{
  "n_layer": 11,
  "d_model": 320,
  "n_head": 5,
  "n_kv_head": 5,
  "head_dim": 64,
  "d_mlp": 768,
  "vocab_size": 16384,
  "activation": "swiglu",
  "norm": "rmsnorm",
  "norm_place": "pre",
  "norm_eps": 1e-06,
  "positions": "rope",
  "rope_base": 10000.0,
  "rope_fraction": 1.0,
  "qk_norm": false,
  "attn_scale": 0.125,
  "bias": "none",
  "tie_embeddings": false,
  "parallel_block": false,
  "init": "normal",
  "init_std_qkv": 0.0215,
  "init_std_o": 0.0,
  "init_std_up": 0.0215,
  "init_std_down": 0.0,
  "optimizer": "muon_variant",
  "lr": 0.00661,
  "beta1": 0.93,
  "weight_decay": 0.0,
  "lr_head": 0.0075,
  "grad_clip": 2.0,
  "warmup_steps": 200,
  "schedule": "wsd",
  "decay_fraction": 0.831,
  "decay_shape": "linear",
  "final_lr_fraction": 0.02,
  "batch_tokens": 65536,
  "seq_len": 512,
  "doc_mask": false,
  "train_tokens": 503400000,
  "steps": 7682,
  "dataset": "wikipedia_en"
}
Each number is 500 + 40 x the weight over its row's rms, rounded and kept within 0 to 999. Layers, rows and columns count from 0. Numbers have three digits each. The size before them is the row's rms in percent of the matrix's.

# gate: layer 3 MLP gate, 768x320, rms 0.109, rows 729-767, columns 0-79
# up: layer 3 MLP up, 768x320, rms 0.11, rows 729-767, columns 0-79
# down: layer 3 MLP down (transposed), 768x320, rms 0.0631, rows 729-767, columns 0-79
gate729 096:449509425505489492585483499536517561521517519537476573502491472473596546524520514519496539511551489593466535484572484554478561514547452460539547479507481433478595542466512460491469460488534513519480483433538507471465546514530446538490524515
up729 099:487496561455515514479505480543475544533434548495443528474521414531441528479486519531508461516453539466531472564467464483470538527478562532552467479487460547531494447520441480480463515554415497456454523532552525558474450557463493500468498532
down729 096:437523495472440596551519513488557478499447524625467468391462540519544517460581469463529560469474512538495477488483550523532551483470447492521516577591461449511498445510440417512464516510477555579477426438558475465521500466547575437462469510
gate730 096:506523481439492480467495554407491493519522497533414501500473489453487524493550512494450500399478456478572562593507537465529443491491531576548491579465616468486455568568539484495459429461507519486534592468497494511469461482463467485518535491
up730 095:448476505521478572487448510453506527484562605496535406542467485526506470501508515473498520479562520585539558486497513519456448544530524526508505419541534512524503482473493518497480517494478522573510519501457507471479509548467517533469493484
down730 098:445512455545544484548508457440530558547576503535437511526450531481488493519552504463476489460429524600525455505536489497462451521471547482489505558511517460538490476508506440506546452552460457476521496521507447524535435537485527550473516444
gate731 098:483493470447568468431547489501506503503524496509538502520530524477507520434480525525592522440428450538489495526493563451499423503486482462479507524481551466489464508462445476536554495498439495551523570533446533514431489457493499551506571517
up731 108:528519539454522558530468525512457483455547416518473499561540487528509540483512544493525475518542529424505469462535522486474516546491530451463526526453487516436491498551579438542506460489485529514558496447497465474494460529475523600482436501
down731 103:491529469534516461493500495528452540427528483508528445510467463471429492513482449577573514533511532514522524485519554434440506461528592533555473503483484518567511485491502474496465443526520472525505503496526486523508587548535541536477541477
gate732 104:536467461468548500485522473497522503569500449448513586540456538480527581421474522436470459566533474492471467514466533446483441540548482480493495529451599544426440544481528533520496443500477490477549529610456407498503476454478492483462503589
up732 101:478517543448501509519511498513535441458482543481482536463564474506495538497541439483459480542476489481482559529474464529567472475502481479447522522459499450541536421487440475533534536483461536492597585491464520527496504531436437530469471531
down732 103:511492473581485549523460505552526537564493490467524508462396451560483462514449531518481546506530596560515503497446516507536516515489469508520532479506498480541506495399511510510552521582527514505499520462522543454485513462448520583543512506
gate733 096:512444531467493434527475494561492528495472439525485465493524483541576512548415499513500489524558459510427574498440519572489508488565466522513520477508499421546519452565532560449470509485573473429495500577580527537508557476434469604537481522
up733 097:477491509530557555515460575465451559542506525465499542563506498512508518535542486604482549477520461473478454473453494456517555463516387517454466529501549569510484587484507479497463524480517487596570479456504473455461506536471495463465526434
down733 095:502483525514493534525456525478465514532496487437502554519445555499460460465516468516530502470481550480511526559496461471536482447534484486525534527488532541409552485550518482451479453474545505518531487542534491438496397525505542504517541501
gate734 102:487435456526497418536516469542593474524438452536497558424477535481517431484504459547406526508429440481520532492503513524581534467426479468502506484521517497459498534515589533555480501456539566517504516562519458454482460473553511497530537482
up734 100:481494486495481597529556458513573474400435537416445569515533500444573536515578483533533488514490472429562492502437418399550519507449400563518483427525476536539515447546491471485572486452452460486534476454499493501602492502543537496462482538
down734 101:480444519426552527469547548517534481528466425511528502510462507510517507523487526488481500536516455494533578447502523523490518497400521563562497436521504510512478415537470505496437539514500503534490510490494474440483502521550484583508427556
gate735 099:489452547482454416444529505510481471489536494511486495548481555577515443541474458523519498450505513478495499524552552554478512506491500463490553440503585474459487571522508490571481520564565569532563460505594421469519403470550477494569497500
up735 104:517548599433497522476480510370475478479450512460539482471507572551570434577555561482498536501521586511478487464565486442559559465578462497482534452512504527475554446554499540527535451474478525491558482471488574488580554484498548472477535548
down735 095:453511455518509494502544533549500479479482512457528526427480514479525545504396548522542547520517441472519537508482505535476465474472518455468511496570434545481439520559496487466509478423511522463481476561493551417423489502555533603518535444
gate736 098:476491510566534502501568409443454531509549563516400488523452564487500498407504496503444462527538454561500528559543516529487491509553496514463527519524518448594526506526571566430496442445480476508513494558398512496492462457493503459496506522
up736 101:586518525445451508511523537466480494484457519504500456509508496517516437520486471451484458498479528620479509481494516579470475501481497472459491440570496458518461534473452553434483493475572538494485457496538485512481504527432570454579453520
down736 100:528551488532464412450456492563447532519459500466578521547551450575542541447460505509488512518535549499503535489450461587523537513479421502494493482482563536501573514447482480491484510561516538515528483508442468529539485475469547467392464469
gate737 104:482494436493521549538444545491467522502464575432461518538476543511519510508545453495459515542449467491483510510465442502527519460525524427477503502506538489505558471467533484463527533411454416495520521478556572544475493489520486500530476549
up737 101:522492551538495414488522433493525494459571494513528486525520474450543505498540475500409543460467462452511517541520484543508494531478532542516576519470508493533545545488468566491517456515528480515496526562439508495507540517489526545463530527
down737 099:524479498532497477454451504415472401495496515499471465563508482484524462494467434436496495441536459544430514470476510488448518530454580501438501484568477520467487438548561491539480540472490526535527545574484536454473529469440409496531489496
gate738 097:502517537549488504538464505577505538416475471517552537524491504518479485444521459471499516489523513499554462545500415545419538498562484527517576527543476483505443508506435539541489557527487535455510430512554502435542433483519379573422513512
up738 098:523501516435493507500552486510517535498480565553549425540484514515527437542486501526547471496497471510486552531469447505430538492532580555447556525506512486484489467439535530522524484494570473471504482472521515509503541528507530523449477500
down738 100:548459527481480482492559551433457552515479485451551457522513495446584553482527521444478526507447490514516433553454490548508507549465534508520470531489539508481418526452479613385498515528471549495485450465505489473433526510403433525567481503
gate739 106:453491571515571473471503519462563434493460521492577514487486501498525511505441473514508509514499482544385526504496606556491428429510400550521473564576530462507512508504576500461543558535538487510527424414509473488469558504540504570484483510
up739 103:444485402548482443427519503452504497581497515529530480537498494454498556530513460546531525533583576519496584534509612547550428472481534469499479526566517440509458424495553496492501507597511508474546521488493511527504504495477467539491525489
down739 098:532444543447497456470552465463507522565484491531499497499528550467391451435494469505443505506465574448427530485511496493430532484450496506589470542514520481405456549508580503478528420447501530532450534543460547489511483476482471531545527509
gate740 099:469587540531477481499579469492458507534483539452484491471570474530573557529528493471490546514569497510481520525480499470475489517590544465512548455500512422503504496466538453444428571458482572484567486453513561511525500500444459465496502431
up740 097:521544513509493479496518553538486530481461501513467531507499558487568526510537514479420534592422445567503469505550448502539496468540560478416572503487515543488490436519513425482555571498554488503456503443431486505535499501476487520571480528
down740 097:505578508474545509565436538493508465483527562545426443460470483558555476492525530422457585520465426440532451526489471519499472451475531455473469490495502480519461489461538505476503479527503554464479495554440493497479515470504502547564477503
gate741 102:449456471485538545546478552491494448499459544479547527479502520461429506477437447505516530477547531531458546529541422499521551496439450596446504464552512510527541511536528472461537459501524595455464468428542492461464496460453505560535553550
up741 097:457445384502563511535515522485462519463529487507564425472486523518513521430470482412469557507502482552480525473475554518522445421461446510484497405605520510487490473492495602489480515476416501463511468488503463511532521454510487475515450565
down741 097:498555450507483453559464523563437508555436519556484498506521521380480518506456462492480537451483434559513511450498548490489494520498528491538496465474497477474559522507481517518502563542541544504479537493586486515569513581534523535486557519
gate742 101:443532512428539492467468558534497539467576553519502517535548415489526533592534475491461487509448490563510427506461487452484506534540544467534455509488416518517496519420519515420502433491464465554538366522540469447509537440513509447465514487
up742 100:512544515461539472458454519492480463510472464541519469409438560588504554505554474510512559522446494594535468505529491489441446473448483545496454466556523503436378524493549454562468477499458556563489473529482496478497547508507519499495523465
down742 104:514455525478552495428431516556603547508505492461504492601484501477499504511435479483462471480512451476504492507490493566535508541536548459448576482531499525533521502515459419528517494449532503545490474484511487509493482505548467534470445542
gate743 098:507499526482564503519448402525517455500471520427450509486513463482480528434501512468485518577479428463478486490408479449474480493540528526389504504461399545532482530520453494498438504552534543566505479500499515511534498489515463477480570445
up743 100:461495523518590526437557474523450463458478519485512439504461477501568402472478496513447507550545516507500450443475531542478451512493465509577481507474486483550565457449468533448468491526497548489532479502530531547522466492504549506452515570
down743 098:553526513506476540427481553486541536458531531554493462503499449509530476488470512537443500390468462517496437515520457532497540439561543510493452553494526494463578477589529462481510486444506494474501452574433490488530621523567499577534506472
gate744 101:543483448513522500532505489505551446467479441486533496475561505510527494446551526463557488480566457505519559596487538502539418547477502524516447511485508507533527514480510428559537511539454498485493486559523521537497473498431523500481511510
up744 097:479457547476442469398452497538474506552472463594497497483459502503425525477471528536531540439511494473556438475495491443507561551507465480492453503436498516443473488462436592526486556500456494443567524440464488599449498474556585516496460475
down744 104:524461511560461563473518453512531530531490478521537440529534474418432488486483522458461472538464465528532437518505415457460497470488473529473511515456484441507511541493517502510451543474545516510462529530527488437506519394509493487496537494
gate745 100:519504515464531517515461447442497461517433485502428512435508489473570545548497523451473483591475494487515531424478456485512512495433458514496497511486485507497467464532433456509476513497503515470430492464412462552501507522491503495517524549
up745 100:567498497455499472494455498571537491527486457496479491528482518558419462400506581500532470447496460534526529502493500516446391488489485455454543569567539460513460493519425522495496547500455426462555557489498518410538498510503518460470470420
down745 101:579517485433507507504560532479474505489467426547500565494456541447535449508518483476527490509465470520516480512509549434498515486434483503522458581587509489511498557497464493493473550522527486606457448568547528490556460564522509525462484457
gate746 098:457569554600549487569438493498452493495520425489529526561507521408510521489510497494470517514478590516548501513453463494462474532489476510588471575452493503475526487540481524506553548526492539510496492589461483451540411378468546428469444466
up746 100:481468503485532432489540466485547504466471573503525438493377573478497467494504466491532514440530522442547469575467492514512555607476451458515518453516506453517542484510527519529443473494520557453547527517430466456541483510450546487525541494
down746 099:462563413434530481462449409473459471436520536471499528445525518536433542546491457530512502478604481506507484511456588488542602548457541477538421516500496492541472449545570511520460559502542446506478474521464480472473485602530446543494414580
gate747 105:496393530514501503519482523499465516484534488496485498488432557530462477541492453502471495559577476424514432504492518465513506506496476475525413500514465547497487551481549543474538547497547469410478519546476489541468433551527487568484503516
up747 105:476449529508514539482535489478454529454451512513494534555432471515475493540493424477500469533515464561406559500432503445533439545516458500495480476470490507427434523499547488549521506534588504499529478450439544574459489463557491527551445492
down747 107:455450541505555424570507513475475577490391445478520472550411596561562516552531449467572515476558486484515486526537541509443478507530540433534457432500464551521414480480495474493480593554540490520529504476487540493557547510558455466506551470
gate748 104:434473531477556467467421448523505526587533449520478507489445508532448515465467442526555544505531444519458523500521541514567542544527524490523475483453450439441514506439533451541461519477419529495497440539481463502363440511528492493438552490
up748 103:518504527455482589480515495442467526516469479555491529478486498512575530513447482484470499455442527475551484486514451486593514484397499474538463498434476510470453472467528476393512474463434569459427512542489461522562445493477436517491516593
down748 102:433457487480521459490477544435489488522476414542462585523558482543570509471482526490505542474490482504416434457466483530533523544525472513506425438493486567528561483462497428514593524418479533521525509486428455590430468508527564508492515488
gate749 101:496529472527522469519486491507476514575406535466429511494462513476485451482508526536423472571549447470454541505504493498464497542446479570491544492431505481507462443514469426500587526529506445578448487487469484478543566501550473477518534528
up749 101:477482532469500494480515522484449462522552492480428421502548532482500440475407568495478521524472548483444496530504578542542440550501530535459550530534448474501454527550526431530419447447527506506522562548485538527447513517474453533464459565
down749 099:521459472477544461455556497494531480526514467512549531537556500497409463449524507575503556518537480453488480520514539468442483493519495636483495568516536428488464477520511522516506569455547511497480534495495471408549524495576534490514492453
gate750 099:476458492495525505538487497461485519485537482532501481497463615515438505581537542532498477578561445501509555395467544545499565519441492562549529531478491526490438394491486498476528467536506478481464500500557421549540514441523543533468538384
up750 097:465441529435567539525415505533506471468563477451568541483451578546485499476582535442443500439555467489496529461455519527466506440515508545453482476490473505539472449547472436501564505549515476549457420559573538537521503519466468510447600500
down750 095:529525450487517547522518474500511610560445474518508485502410493471491543540560545550565443540447500523440533495497501508492536465515509434540490484493377532387486521552506460517488514542555497530483527517448474522487575514463500454493518611
gate751 096:482538534542482520503472428497492530566474417521456527503495478471471498427479505494470498541525516512572512513486430468557535440509539479588480478541471505479505505602497532514521484485490533511508485480500452461510593461571513555519544499
up751 109:523518509412516457485515489477550453456481479572471580456484529536552455556454503479559442491532565451525487545592557514447546492517528477521501544492536482512505536418475477582413520497463511490516464463518567496506445511499486506477502471
down751 097:499467537424498510571421448526514538513475468538461571451506559528499522489529478498506555545544491517526451548478458486500549508470492489498480548490453548504507497556537502494488591532488502559486472541467480462485511436487481568457564509
gate752 103:577527440530462453499491524468453505492543519511533504487549500458519473462450535470556490532483471443438519533509483550547529460515484413515450511496575465460521479470536494495405513488551599456514463488488467462487539508474488512526462434
up752 104:490406458521508442424571514458511516536505517400475535564485515416457495481440472475507532511563554469502491548472552518436458475534516464544470508427480504540546492603498519476559485500482536498465514436458568478510488545450511511494494477
down752 106:537508486449475497528508483472524470465483520533493484536500495507474506426557492573507441452493539562480534455500411546475538510452466521565485442492558501507534424526530420556558466459520452492495442483405419474518525525562561560538456550
gate753 105:437446499490513477403488414556528461457489551530480559460507447478511590516509488564485563481471522494536482506459478525452469526555540518514412498481594535505492510588525441527498525508533507537470481500470418484548459428474484521498467459
up753 100:449613442486484425558554499484535470481503480502535513477451464515554551445463498414483475493539580571475580500534469547513560442430500485494479552454450583529553518441480450437473504495543503474490497537493428535556461536498543477503519502
down753 102:462478539465490485454525530461505479561576505484519556487440508448502511509564447579459603490512562475519546527478427476500462488461553509573480526479547517530574483497481495467529523507560507569470492500434489578536503446592500518560557431
gate754 103:485467550507527573501504462439465517478543510475511493504453577500533515457447519400449430472460477436456480499516538526536468527516466468447472486569483484515495520536533501494488500511532531485482502472517443542489484440529508543522492534
up754 104:484555478538558510529518473513527506572496545510449506463452498454478406538525549470511435563561480492519470498475546472466565488529535424470556519430478532417417421552489546449461581514522511532513501536471498509472555505475524527496526507
down754 100:473517512466520493438428476572426594433470463474497507468507505524528519543533544528523524531490413468468564490451508456510413504528492577501546479526489437547525448473526458517505532506537503525489554457518493532497472493448544415512554556
gate755 097:570490456512522549454461472536416505504489483401562544468530437421553497513503502446508477514420433451496411542511537448491517569502477532483477455515503470504487551476447462521521519499523440517506502654558542570501491536550510478524576484
up755 097:481426554532497447490512469492480476488474493466545497522466466452447451524504550521514487508482497489522494520559488481503485512476509493540446486569521474502468458478405501423479496464548554544477490557475517534486573520509539516451464531
down755 103:458439479532565499475530497484564475482518488428476455567491454445497460497533576479536487433510545512422486486572501503555510529542483560510403480529474511512539470505454486517476534556507448526473470446368504459472498579577428459494478576
gate756 099:503506538487515468452499484611474465485564605477503550494461443489531501622443548529488494496495515486455459534477471487505489516510486537500469476464513530526455529515484442543457555585470535430522506465487443508489578488548516467518459477
up756 101:511496573528597409428444496542536559487387515509447543483497520451480503476508435487541488489532497479555538516480523475501504476481497464551474502450539540486442520469544544445492478419509514549560564502534525499518609486513557508464444505
down756 099:516528487491463499585501496536501510514499516475417456448508498512445503507432485477501495493432535563488494493450486540506508475488514492517533440464487472503523546511503578489557557424513474519486522456519581514496474463484473445501521514
gate757 096:539481507522538520431467529585512513452523495510472488538486525528461425431487420556416472564453429495517504576484480488443412494418532463574454519557542467463462458534492509458496506508528455556517518524508475510559444525548489544606502491
up757 097:442516464498503485463456505540520453484542516522459520455521603435473411471538465519398515542458480456520546449477456555491465482507483524446512524515484486540492445561508453515565558502463493514410514528491485485501496454503497543501537483
down757 100:486481476468442485477549478441541528524544485416424495461547485492442461538525517588468463531522528529483463448552478522542470521470480545543520523550453507489498438497509537547504495475459479465417456481467452504580493498453544506508502532
gate758 100:451505518462509547502541469460513518548473531542539512537494458490542495436520495483415514421522498526468525532532516529500498486519492552521571465528480484494483498474554451435487448492511468492469488534444512580552544525521525529451567466
up758 102:529464504564448532469520564507430489490492520465549461557477474472487482597488498575512564483532441547460514413499518459463471555446509553521489519515559500565515535509485440484441521511532489521507550420522513468476525487572528519398504530
down758 102:444505473478487546496528513481569510443457447458420568470510480475458547469465503544514468525536556476493448527492550496537475483480454531469493544459496550475579513468512498501575514443550513524429490491549495517477514559523512591525555548
gate759 101:463521482531504470521554520533485588482549473490490504535530533530462509552443522557469545496526481458460456467543520490517450509448447432561519536495542544507524507504518456538467461491436529473519508487502475405476589511512487514516507490
up759 107:464462545469476518543490484504536514482542422540508539527530483469567567518494491473460527484516460523427468455534536490533504494550518518436482499547533504551491509500400504541537555523589461489450516606472478535592455521516459455492543516
down759 105:505502527498479467500478480518485501427455465461557507488509566554511480464588620464532477512519532569492442487555458479533461495529449440522495558462515537531487459496473398488487405479495525473444479468526514509457519468509463483473498549
gate760 103:534531525509520466547541495534444498498479544514473500459439464519441518492419446439532504500509386542500519513453493473491501517551502555555513528507518577529478483484516508474544464486519534422575535587481599494521455512491538543540521567
up760 105:512502527510593386467491545521522532539477528523515539485476529523579481484484495439538562506483595547526522436572536526555441505581475436496471489425471519552501464443533499473463467435510540496515548499477574562530487483515489569407450598
down760 106:551513515518466472557508537480523429524546547544457491493493450404520473472525511470469504508437491430494480486492482417488471463535545461465543408444465514517555456500506554439491523488499595424517523435533509471491449505482536467505429444
gate761 100:470464506526546584504479553539504438471440459428531476586501545406501482490527475534504500469534453490426473476435525536483518451524537502504615530478493484551528507441570515506514513488489419515437452521555542473493536431517450529399416500
up761 104:393498472459600484551528529489508484458442499525504534497538487429480408477485478497530516525449481433528482507457535492473475543503508571412429490483470492514507447470510557494511439524419508465532455538495524498536497539491467521484496530
down761 101:557548474450575543574572500567561499552487545540489512548523561472515404490572477486511439485513577515535498540482540577519480546421508556475450507493534491576476555503474451480540563495463524596457476518524484463476509465511504507454514515
gate762 096:570547494547449495500414482544513493576498465603551487496507530524460410513464550466538551557455472461471473549518512609502505475486515460443501490537482463529534595573498471518470485488577482548502505565459514527459460490496499590518562521
up762 102:495490418465483471537520530501534547542557501472515552437483467501456548533538470464454555510423534568497512459477569391465566527471453473472452465507539525468503467509447557425447490469486429532584441464504516473551480468508434451459542494
down762 100:543505500509441536533471550550525484467495545527485554529556478474565484475495503513501564449503514491500466525473403491480528480496462473522488546476504453499562501583492412552505521509512493444520520554464536536529473565477441557461475490
gate763 097:527528520460539469493454487507424483499446529531540438538474557506516488473504477505492517454518510453436511490463623503497500483513480445503495564514477530521485464477477567534540507514504488527518466472480486555471560386502533550431494518
up763 098:496473455582515508494570509463446462491508496488491514479529482465511463573479481505565482525491453450467513541474515521474490563495441504501454521481467507481542472479499377522491489464484442538467473478528489547569556557530452510492518510
down763 097:512450546415509474539462512508499469488506538497516504526481610484535516443488506474502519499481439408543459479447491476584577503475404508464550496453487515504493458471472515483482415517580471439433504444435470474526422508496498481502462503
gate764 102:512487461444485435523448439543495480480470426534493592477534511495507529594401421508496551527512519510525519534514490457554555574442489437448537442469542478482518568495430478548534559496488473572468469578542483425544467492488533455425560434
up764 104:475433509542538546506512576478482497532506493557457476518518487484405503522500507542504439524540508486438476501436462546530568565505529516549350488514521476474522537445456492514500494460503529484558544530518545442524509484558542482519453479
down764 108:508482508478580487515485470487523486521539450435534506573572544444480502533465503531538495518553459457462492467437504475492492478498491486401464446611477502456490485462515432466485521443473510463446541531534524445488523522496521509508496511
gate765 100:476483492448485547496565461450543479496504463527486534449542519512535508535547524467570456593436538488516454504486535434414508526536501506519469575531511518518433491418485490456445530489467574569550459533512509531431484528509482508558472437
up765 097:452492433543464518456435506504493480564564515453468505509477484484454542448444546467469519421502553514505446457467539497547487401455431536548384537479480628482449507604465530438533537477522524406519525499545488550481499456517532544506450519
down765 101:500442434532479493524531529506479480557578437555477449453509530515533533444537555548516535567511497531510497479549459551502455455541550535566520539469544454506461518462472513481469517552497448488514504474484491532530446542487438507488462470
gate766 106:480422487523442553469535481520511455435554579523507510529509485540454509504509541488333482512488507453507444553448472525573574468554505527498489512478449528507523497501426501521483520475491475581622503513531503508483436441476440518565509546
up766 101:486487434460490461571460545499454496544477466537516446505529462553504522570463454547519430520527532508480497524455386527454515484489587449511516518533491574474450494482484436533571398456482490452459474481484542505525581466577563417508479574
down766 099:522500476488487515439541533532503509440540574426430509431504518478488446467580493535493505473540523539469406514452459475400512504485465527467517544498477466515494538510549562414430480496475484515523445531566511505416461466514479535602552407
gate767 100:522437488490544525533513434468506462565455521483448456508461495441445477541469561477474471542508491468436438522480476479605515491569519440469533523575474539519392481544491469472464558470454552472454551536483512506445471513491557504481510516
up767 100:559504486444521511517514583483407523486460474537516514497465542502496444500547500447497493568579474573483525622481511558511497528490515485570441482553595497514470501506536463488493489475475488535438418458442486481479452519514523570589458459
down767 099:561526535511520578475565502485473554483533481550435490524495544405517531508468513429520480488512516484520438468506528555515597521493537396499554511494536529477564534514547454564517502541440490442529454483449564436477508457514487485507468530